Weights of a small transformer language model.
Size: width 320, vocabulary 16384.
Each number is 128 + 32 x the weight over the matrix's rms, rounded and kept within 0 to 255. Layers, rows and columns count from 0. Numbers have three digits each.

# layer 11 MLP up, 832x320, rms 0.0736, rows 605-638, columns 256-319
106105197155149127116095152134086070121110125102159124116121133121166143108135119123117154126080110122088159065137097186119127100080107107088099130113156183107095138139101132133191099116085094
163134161120131129071109166084091128190075105123126127134217154106120127157121119179112131113169140142162148116117089073176129120074175132072127159114169112143147097128131160121095128197124100
178096135087111169092123187172144114146156121149141098167127111098137146103116167098071121149140062119157149159166124147082162164063118156136113183123091165147160082099102160101090098170112114
151098137200148117121144133083141183167156172110129188117140185117108106158086148119150131064156101148148139069104155126161128155107176139107116038085112107093142155129162134103152101120134091
114118117145137188105113189121143150126056105128144169121159122109127100134130174111179096158101141093094109158118164111168126097104206097163152115146112106102103085087091157132095155138124108
088094110137150091111109167106124160152145143106166160125092115123104181105090165108172123161188112107121147175124081092143143152147088198171138132152122120153146150118044159172105085133149138
079158177141143164134129229110144171135133128179078098176153140124092120113112130130122146092115119086085140154137139168093134143089101160101173127146171115113132075117099128131148192125144102
150129115106101146135133131149154136155157127079127157124087154113112097118083150142127155148134188114120133127146095125130133124145129169172123124158141106074147094060126113146123137201123122
141162062085109131102073119209175117089162189120148046109112060139128169083185157133128120099171141180103108159113125081128136141087129097174126140143185111115147154143114069090098129093149133
107161138171136116153147168083119153115112130142103120107134109079147162178084147187125154078141179143194059082123048050070098093087126120179125142133163157128153120165145097138081145108095110
109174125153128155132165150143124121121144121085119098031086151117132144093106121156123141094097136121165132154132114129153105132119122117148086154127142135127201150133090124121124109124111163
131127124164070135161114100160135170177113166113157067114109078163146165154111197093146127184071078135095119124136126101047142101175135113137120144111194101076105124135100104100130068111114147
080204151139090124155147132154141124161129122158067133141101126134124129028120104140124141113128136145110153116174114099108140215124155122125113150119117126195146119119060079125092173177103178
141145128091122177149120154131090080130113098095127095120191175176167114096125115184102146137138103110112104147171199105131153150151154124096101115086181104142155136138136120112116118041151135
106116153082105137131107135088054150097139163075113152141094096133184140139132177134133118076201119116202101159199125137191125121095099123134116144122105147086137119135052138178129135140153150
163093123136126074149131130128151073123140130151078132146134077138162130164176156117154136075139093144093096089180120163140209158164115158120201081212126168081119063130150095099123188121060167
108166137246169170164070099153114081148122096164124135135121150113125137123169161139139082112125105140126121169149130107161173060129121171122137142122169116095119122177110089095050097132128134
127161159183078130164138133151155125155108169110072095153123200139153138133132173070143113160103110108116150112095111154174157105134188169132140114119134124195110109143154131100099049115136143
139086135081064139159128176190182149139100133129124098194146105216142148145115037124147134115095087135155123148093105066111090143149123193137156198123000126148160145100112127114113150142065113
096016189118177138089124148086127035160109171158078173075120102090128154105131146102114105057153082086123099118139149120102085105120151092044170135106108148072101099146216066120163131141140103
081123066110155095077132134141157076132123089178163137134132122112076112137136136197103140109157208127120136113076160136126074086138088120154124123073100148147198167130129195155112125044130127
144197109092095121120111138142129111140137153118123095117088120131124121106169105073126117105145091148151135111111177176143120145094132088140154062133151222143139149095121121059128164153097125
146123118145111154111168081116114164137068120112141139143120119161141122151088149151140112121117166126129129122216083124187145108241138091109138142178159176146091138096087063093099214111142144
137116143088100182145156186146116077171104095104135115119146146116137087107117101146134167148154142160127092140066119131150099102091092110137181164092140128159120107135185087089176159116116106
163075128121125137116100119107156076094141164160178065126196134110126115154100059058129134071170125100117135151153216104144147131100151125163109202119089092155142182153184134078025145156106141
147116121126153083053134121142148116088040102130161171186082111156083140129129139148138080149103119155183143179147154068121126111102147109113118123137140184090122120113172106086097153137146152
103093158105132166091086163170143118081131225148088120159140119116143157114146167083119137143047078131077096157121131143134139140140138125106173119125091126137126122209143117111141205078129123
163095172163138078119096160109089140137190165144165108128194139152130152100117107163115137122118170129105124186154142134115162160144114163117110130089045122139110119144128125163108081062085041
091167152193097088098119145160093120147110183145128100102115219103106124093153161167109115121108064144107151188110108194173170186151141081093135157147171092120113111146109107149093146134102160
094121114082114143115120132134156103122211097197094168097155145170108152167168094118134187102124105141109123113167174127109107116122096156134181153161064130156129166080166152172108122087125155
163136127099144131132166156127202100126155133119079145174105098112045118172159131112121104082186182096161105107136150132130148108121146156111127107130173096235182193074103087128149152122068147
114130160143103019171126152093085194169090207132155152164147178128073167065069163111122058102175079127097114082111083162171161158086167143083118083142165113089078187116159149132114091130181159
123093097144032128090190144143075131130085112118140131187166131118108094115086134105085094131107187134158075132083120158096134177095152140121148124084139170108097134174184175194149168143129130
194146144083020088080103096070120129146110164086209112130142155145128134092125140131102075183099131150132111149164095142123097150123111164068114161139067078109152108180034142096156130159082073
# layer 11 MLP down (transposed), 832x320, rms 0.0422, rows 605-637, columns 256-319
127110121174136082136076140143153124163137176105160157159110136142120149133117151136183070079117134119083144174131107139112170200091102154111078186188133117128142111105163064110123156119078057
093114107149152140160095150129142145082151149115129133112080094172158123177132149175125107153096168122092185117128159147161116079140137137135131124169146151126159138087163105126135087109170101
141082088109088137144096151132119045199115132124117163169144136146108148100075098121050136101156130139138078102154098110101120186172133183127067155109036115142124081166108107142132091171106086
107165095151157152129182116114097106105054056125060115094123047129177162125180166179146149165093150163105207085086138124145064147118075093172172113106114112096182067115076131177158126109161154
117106142073133143100156108159159149182136092091139150102174153103079176139148078230133154132207135130148078162070148154111134153165085165088056121109163120044141159108117143141112133170129166
114205110126167114167165080124162122096133121142035127106075094172084111152139149157071097116119063145129118081114096209124144116152132112111147145139150145107221055141119109175163209124146085
118119199110101111130092092084146160140125135128217100128076164108107154112119110150122078165150098167109127171099115104154085098129138095078171055083182106190142172135127170118105073137100144
143121145123136114109141132076168163146090206132156105133125106106126123160141152135178163124121121082132128099130114123119073093123120120147186087109130057157064143126135124140133157147072136
079140104128152079199144122096198114129112120126116177158127148121160088175111090152137085176083124138141166097106189167114154112169100119109124120103090100124079057127135128127184107126133132
108133114128194114106134130114159109121131153111158142178114130112141080142108132094188123118152106162170078100175176157101192210114157149067087149153137125161120098091165167171129142087131169
151104126180135096171080110140132133154139180122164139166119114130116120206100097104137116135129099101099080110157122090092163129120150092091142140101099130147101106132181142149182133123154146
173081146145159182072117134143186128111131169176212139139172153145080120091133076148149132133177109119118143121074140176135080147127142149119117188137121168106145102118144118118128139167141091
116085099162091120115155115167097091120128111099083101142147165133200096111114144168140227121099168070117140120165066126157108135115117089116149132089171169097134163075129136083124104089125106
134082025150152101146104148124112150130113138131129138089148105149104095113179134138170153127117131110163108148143140107121132160051148114139106128125111126159160122091147060112121111126099130
130134180170071092146160150168128120138170158155083141109145133096158087053169123124100088137077218126152143094099172143103185120115124163173120110091143096173104156131074131098101160070080174
085143091062123174092149137064127104170157148147142130105129115174092185105084079217063176115110102153118141133104120184141084136143090155088132132170149196097145136098120149093117106092202175
117092140049070106120116185103118090134119111182139140154069142142169139149116171093094125199117104133139084137157112170094121147154057134101164130136144122088124089165168138152151117096131113
102151107132105121102090228123119107112125171133134141100135184137066157165200144139156046069110119127161136132180080076155168101151185153096178117072102042076162157124154132148150105013092124
173146160149096113144187155132131143110151176087163158221090178152071133167085117088155104174103080108122096118109092160173113160109096147171116145204078109114101127121134115147069109151126192
156140163131074122132141153088128113183176130138150105122226155060134109123113169141126137085162131147148130113133077058120123141112083128135126145138088132157120169111084123178101101136090106
133208108124147085079107135150152097196120133136098099118124134181182109080099184153071175155194112082126171123066164089089098117157149082181071145097134116215170159163085097148098150102187080
135128178137130137106184120102076161134136107110180160109147148142122107097116121169127168125150153165141132080162095103114134101128188123138101098146085098123125159057105130100154086146126093
123115101159143193138106132194131145132080074115184115105145179137132111097118132095162143126064122112094111104169080147191087068142126075083076101189195154128076151154083169094160157129068168
121119145164101106164130124062132176123115132139118134124179123141095150133108118147124054107081135144176129098179092124201107142170158077116081140106123151191168146169119150126108080187127146
124167098110144101110140093111098182117191089079128079094098157123126153150062118113172168146139103157147080083088131162128105091133129076110151214060114096170106104146110146101164184107107155
115108136141154110104125150172134115140135061141136098082169167143164132154099096125119208149145132107092148091139094154144122175161120138101105157158127102135150151136127134170149135114122134
117178125175134200106133157148112108136177040094167135126102154097103064109138076184099101129139132193180083130152131132151102110157148130116141123079123106086161066130155135138134123118087111
118162150137090143118123165171132092127142122098150155099103143155120186116157133170153171101140161096094162076141137138105138135149135073109132119119173110154145130108188100139153102091129098
136139091085126110113099176120146178113088124166118117177133122071106095097221117114141118142091128126168055024142138106142116163162151185114128072151090120050144132131156152120092147095140158
186121151110221144081143133109106141096119174117140111147162123133151065096141124177006153073133074076131092130144152176133111148066162145171157160141088079087140162122161138081174121214123137
088119158186136112140147132087149097114127102079128170122160115171152109098111188141070190173132073103094130153130060092108103128132090114181173131138102171158138117079142092183071165164191188
155145124121191095090106169046103138102109094137153126156216127160076169096086158040104105121103106132098143139135163113161167157149122145090138116088092109063186126175115130144075155143193146
133081141084095070140143095123113152138080187160160157070129135174170078170168117136127163118146146174119107175080179158141111101112114134131137094099114150140175146144186189162127144120055112
# layer 11 MLP gate, 832x320, rms 0.0706, rows 606-638, columns 256-319
151100168054142148094100143179140124121135108115141082091107106136119165154095117199099138144145027111117040122114157132160107180101079135072178153112152156089119133126152143134141162134111135
133134104192099132128097135129092088158160136111111136147110083168138148194089162122112128073142145117093133107095138145123101133137121184060155101188102163148139094190104158149160149101085194
179182114117127125121109121182142094139136110072139101157123165117131131093182098089110116084138127089112097114107134162093123143199154122089104094133180157165129154140165163102117076142122122
148196130087125136156119117165077125068148144105140135132105099122088123186145114164099095090171064193138134141224096142097107131169073118065112095156126124142117152142117192092093111135145156
108085167156201138118136121097163109153175132115084116134105117134073185138124134124099097101142123144147146073116116139147160169144062139150152107102145181133126120167140164119151140149113150
117133121167244137136139158211097074137190130086134160120090135132124099095135137142126150095129123123136127136132166152153084136216165173140123100100170122103140099119120073156146186158109138
216130118154108138158134126120088033189149103141068093104117148107143140145114128073132086110157168167147132116121165136142136114118158122145077161131131129134130127152190093138164106107109117
132187131118158154126126117179166093135129100105132107131097061125107136082155162122079157123110130101153124126115100131081146157164106101168117153156137072059222085151084097061081090155119112
114086138114111063085141108168175101156109145150138118106133102111102027126120070121154140144123104134090154112187136182104147193101114137111175106127137086116176140117111111120145131104066091
074174152189151134108148097100135111126150135137160140123111151128139172091133125096097155100090151159132100126168095125105111134161115105135124116116192109097121076096135119147135074106122147
113130179110161173131069124162119240136115123160145074161091124130141115156153129106133105082085157117127097176103117090185139099151121102145158116083090177152151079151113179154139179197204124
138148035155101155110154077171096094147159060097107129128123164077112119145098121138129137128119181120146103084191115139135125149162145121127109103142125168141104117102108174106089117138147102
172098133185084142174106148106124109156082043161176157107138167130110181098100097107148129113205146067141114118150150078072117141115176130092114208242134145184171123120096118152156108099113136
135144093142119106111108090124187155204129157131181175142130103175097191085144104103120139139094097126093183126101148098118175146100099198166106123171163151132099144101148158108118075114080082
094154108145136120099103100159055131158148157072148058094102080139123113120166096132169135168172126114117099147073135152097138149111137107143138180141052146127120132128089109102055103109111150
138165148139122136116117103138134095084151118096128141181106130147141112185132157052169183146138129110088106111093105148175158124086072126110182187095110125158101070157091137155069142157179132
142158089138119119121087148104134141137135129079147156176142125117180118111105136117069137099168121132129186140177121122104049142125202123126120131082209129137196099143103115162193159252116127
163114118110121158095109161188171069159097116097144102119087120202132130140142053135173102098074165103130124146100147126109148119094155126098133170078092169132095105079149067116144145137068144
154169108157136097196160154087137129119116041112181107185145142138185175106086156161120120104186131150131132122116106082170117156153129172139101125154129130150129145193025115116071105168137110
118082144099088184109085143113120095083100131134157091082093113062111084123119138151093185100105121144134142167182120139132162130109141131156136148120103135110108055093204150094149125158088142
074056131159146108178158091119092103180028148118119094157168186183138158101129151180060142114153104128134116114143172053149142098133137119179116113136122118120122143176120111057118131111139138
164162121099109083065206101061096129132155118138170129148100090113105187128137119098090137160170094069168079124113192116100089212134120172116153160150103083095158098063163129159142167119160122
071118139187150143142138173136130117084145125124138144091115121094131097121160155100097142143164118231142108143136137160123112145137087115114125136120158117117068188156113132150191163152111128
185110178143134099095080136086100142121167121150126141150103130122153053147100115113087122116136119117133118164152123125064062107136105087127155128087163166100068150148101100090110142145160167
154112146116166115158107133124079142123194157087138124156151132146113177143124174112114080124114122094157158144107163157181100172129146176172106140103104158154099103126100139132109148145149093
095091118093161132122091114190076155098177083120113099123120156139162067101098160142146156133106069103121130151150160146187108132136103123082183157127111146120152073133177116137090096144119143
136103147132103150108155149083122120111139153113127163124122114099119099096143120116123121118161127117116150176123071131168098110136094150081049195133111150149094081102140127093135107146191076
148178153127130131193134127126177153101169148128132103202145116077171088176121052070102127182150071123157202130159167144091165087118129114101179177166126091130193152173143142119179169141142144
112116120157121144088194126100080117153065172090181100130150116095088107093089099167158138074127153106070160104102182145096118207130177172140105176158125103146073173172150151124129133101090085
185142148126133138126158212165179151110154098106115128109052115037083113173172161136134111060123165114128137105127163093144125118094164128120142129094164176139147130154134114080163175110067068
081068101094125107060159136099123122094102092095107135076111109099141119152209065148128137117150089085179148108149154140137112135138170135125105167161155144238108149179189116107176171118095194
147173047154081113173158124124158197104133138158135093147175096120129115114072160131153136086156103123108138131094089122117093129168131142165096059136154103140077105089144080133108101158127143
060132110152100136181220187151188131045128064097127127130141121077148137160095131136153148119169110104156115084141181115138145111148126082114110099135109118120133120154162095164078139116165106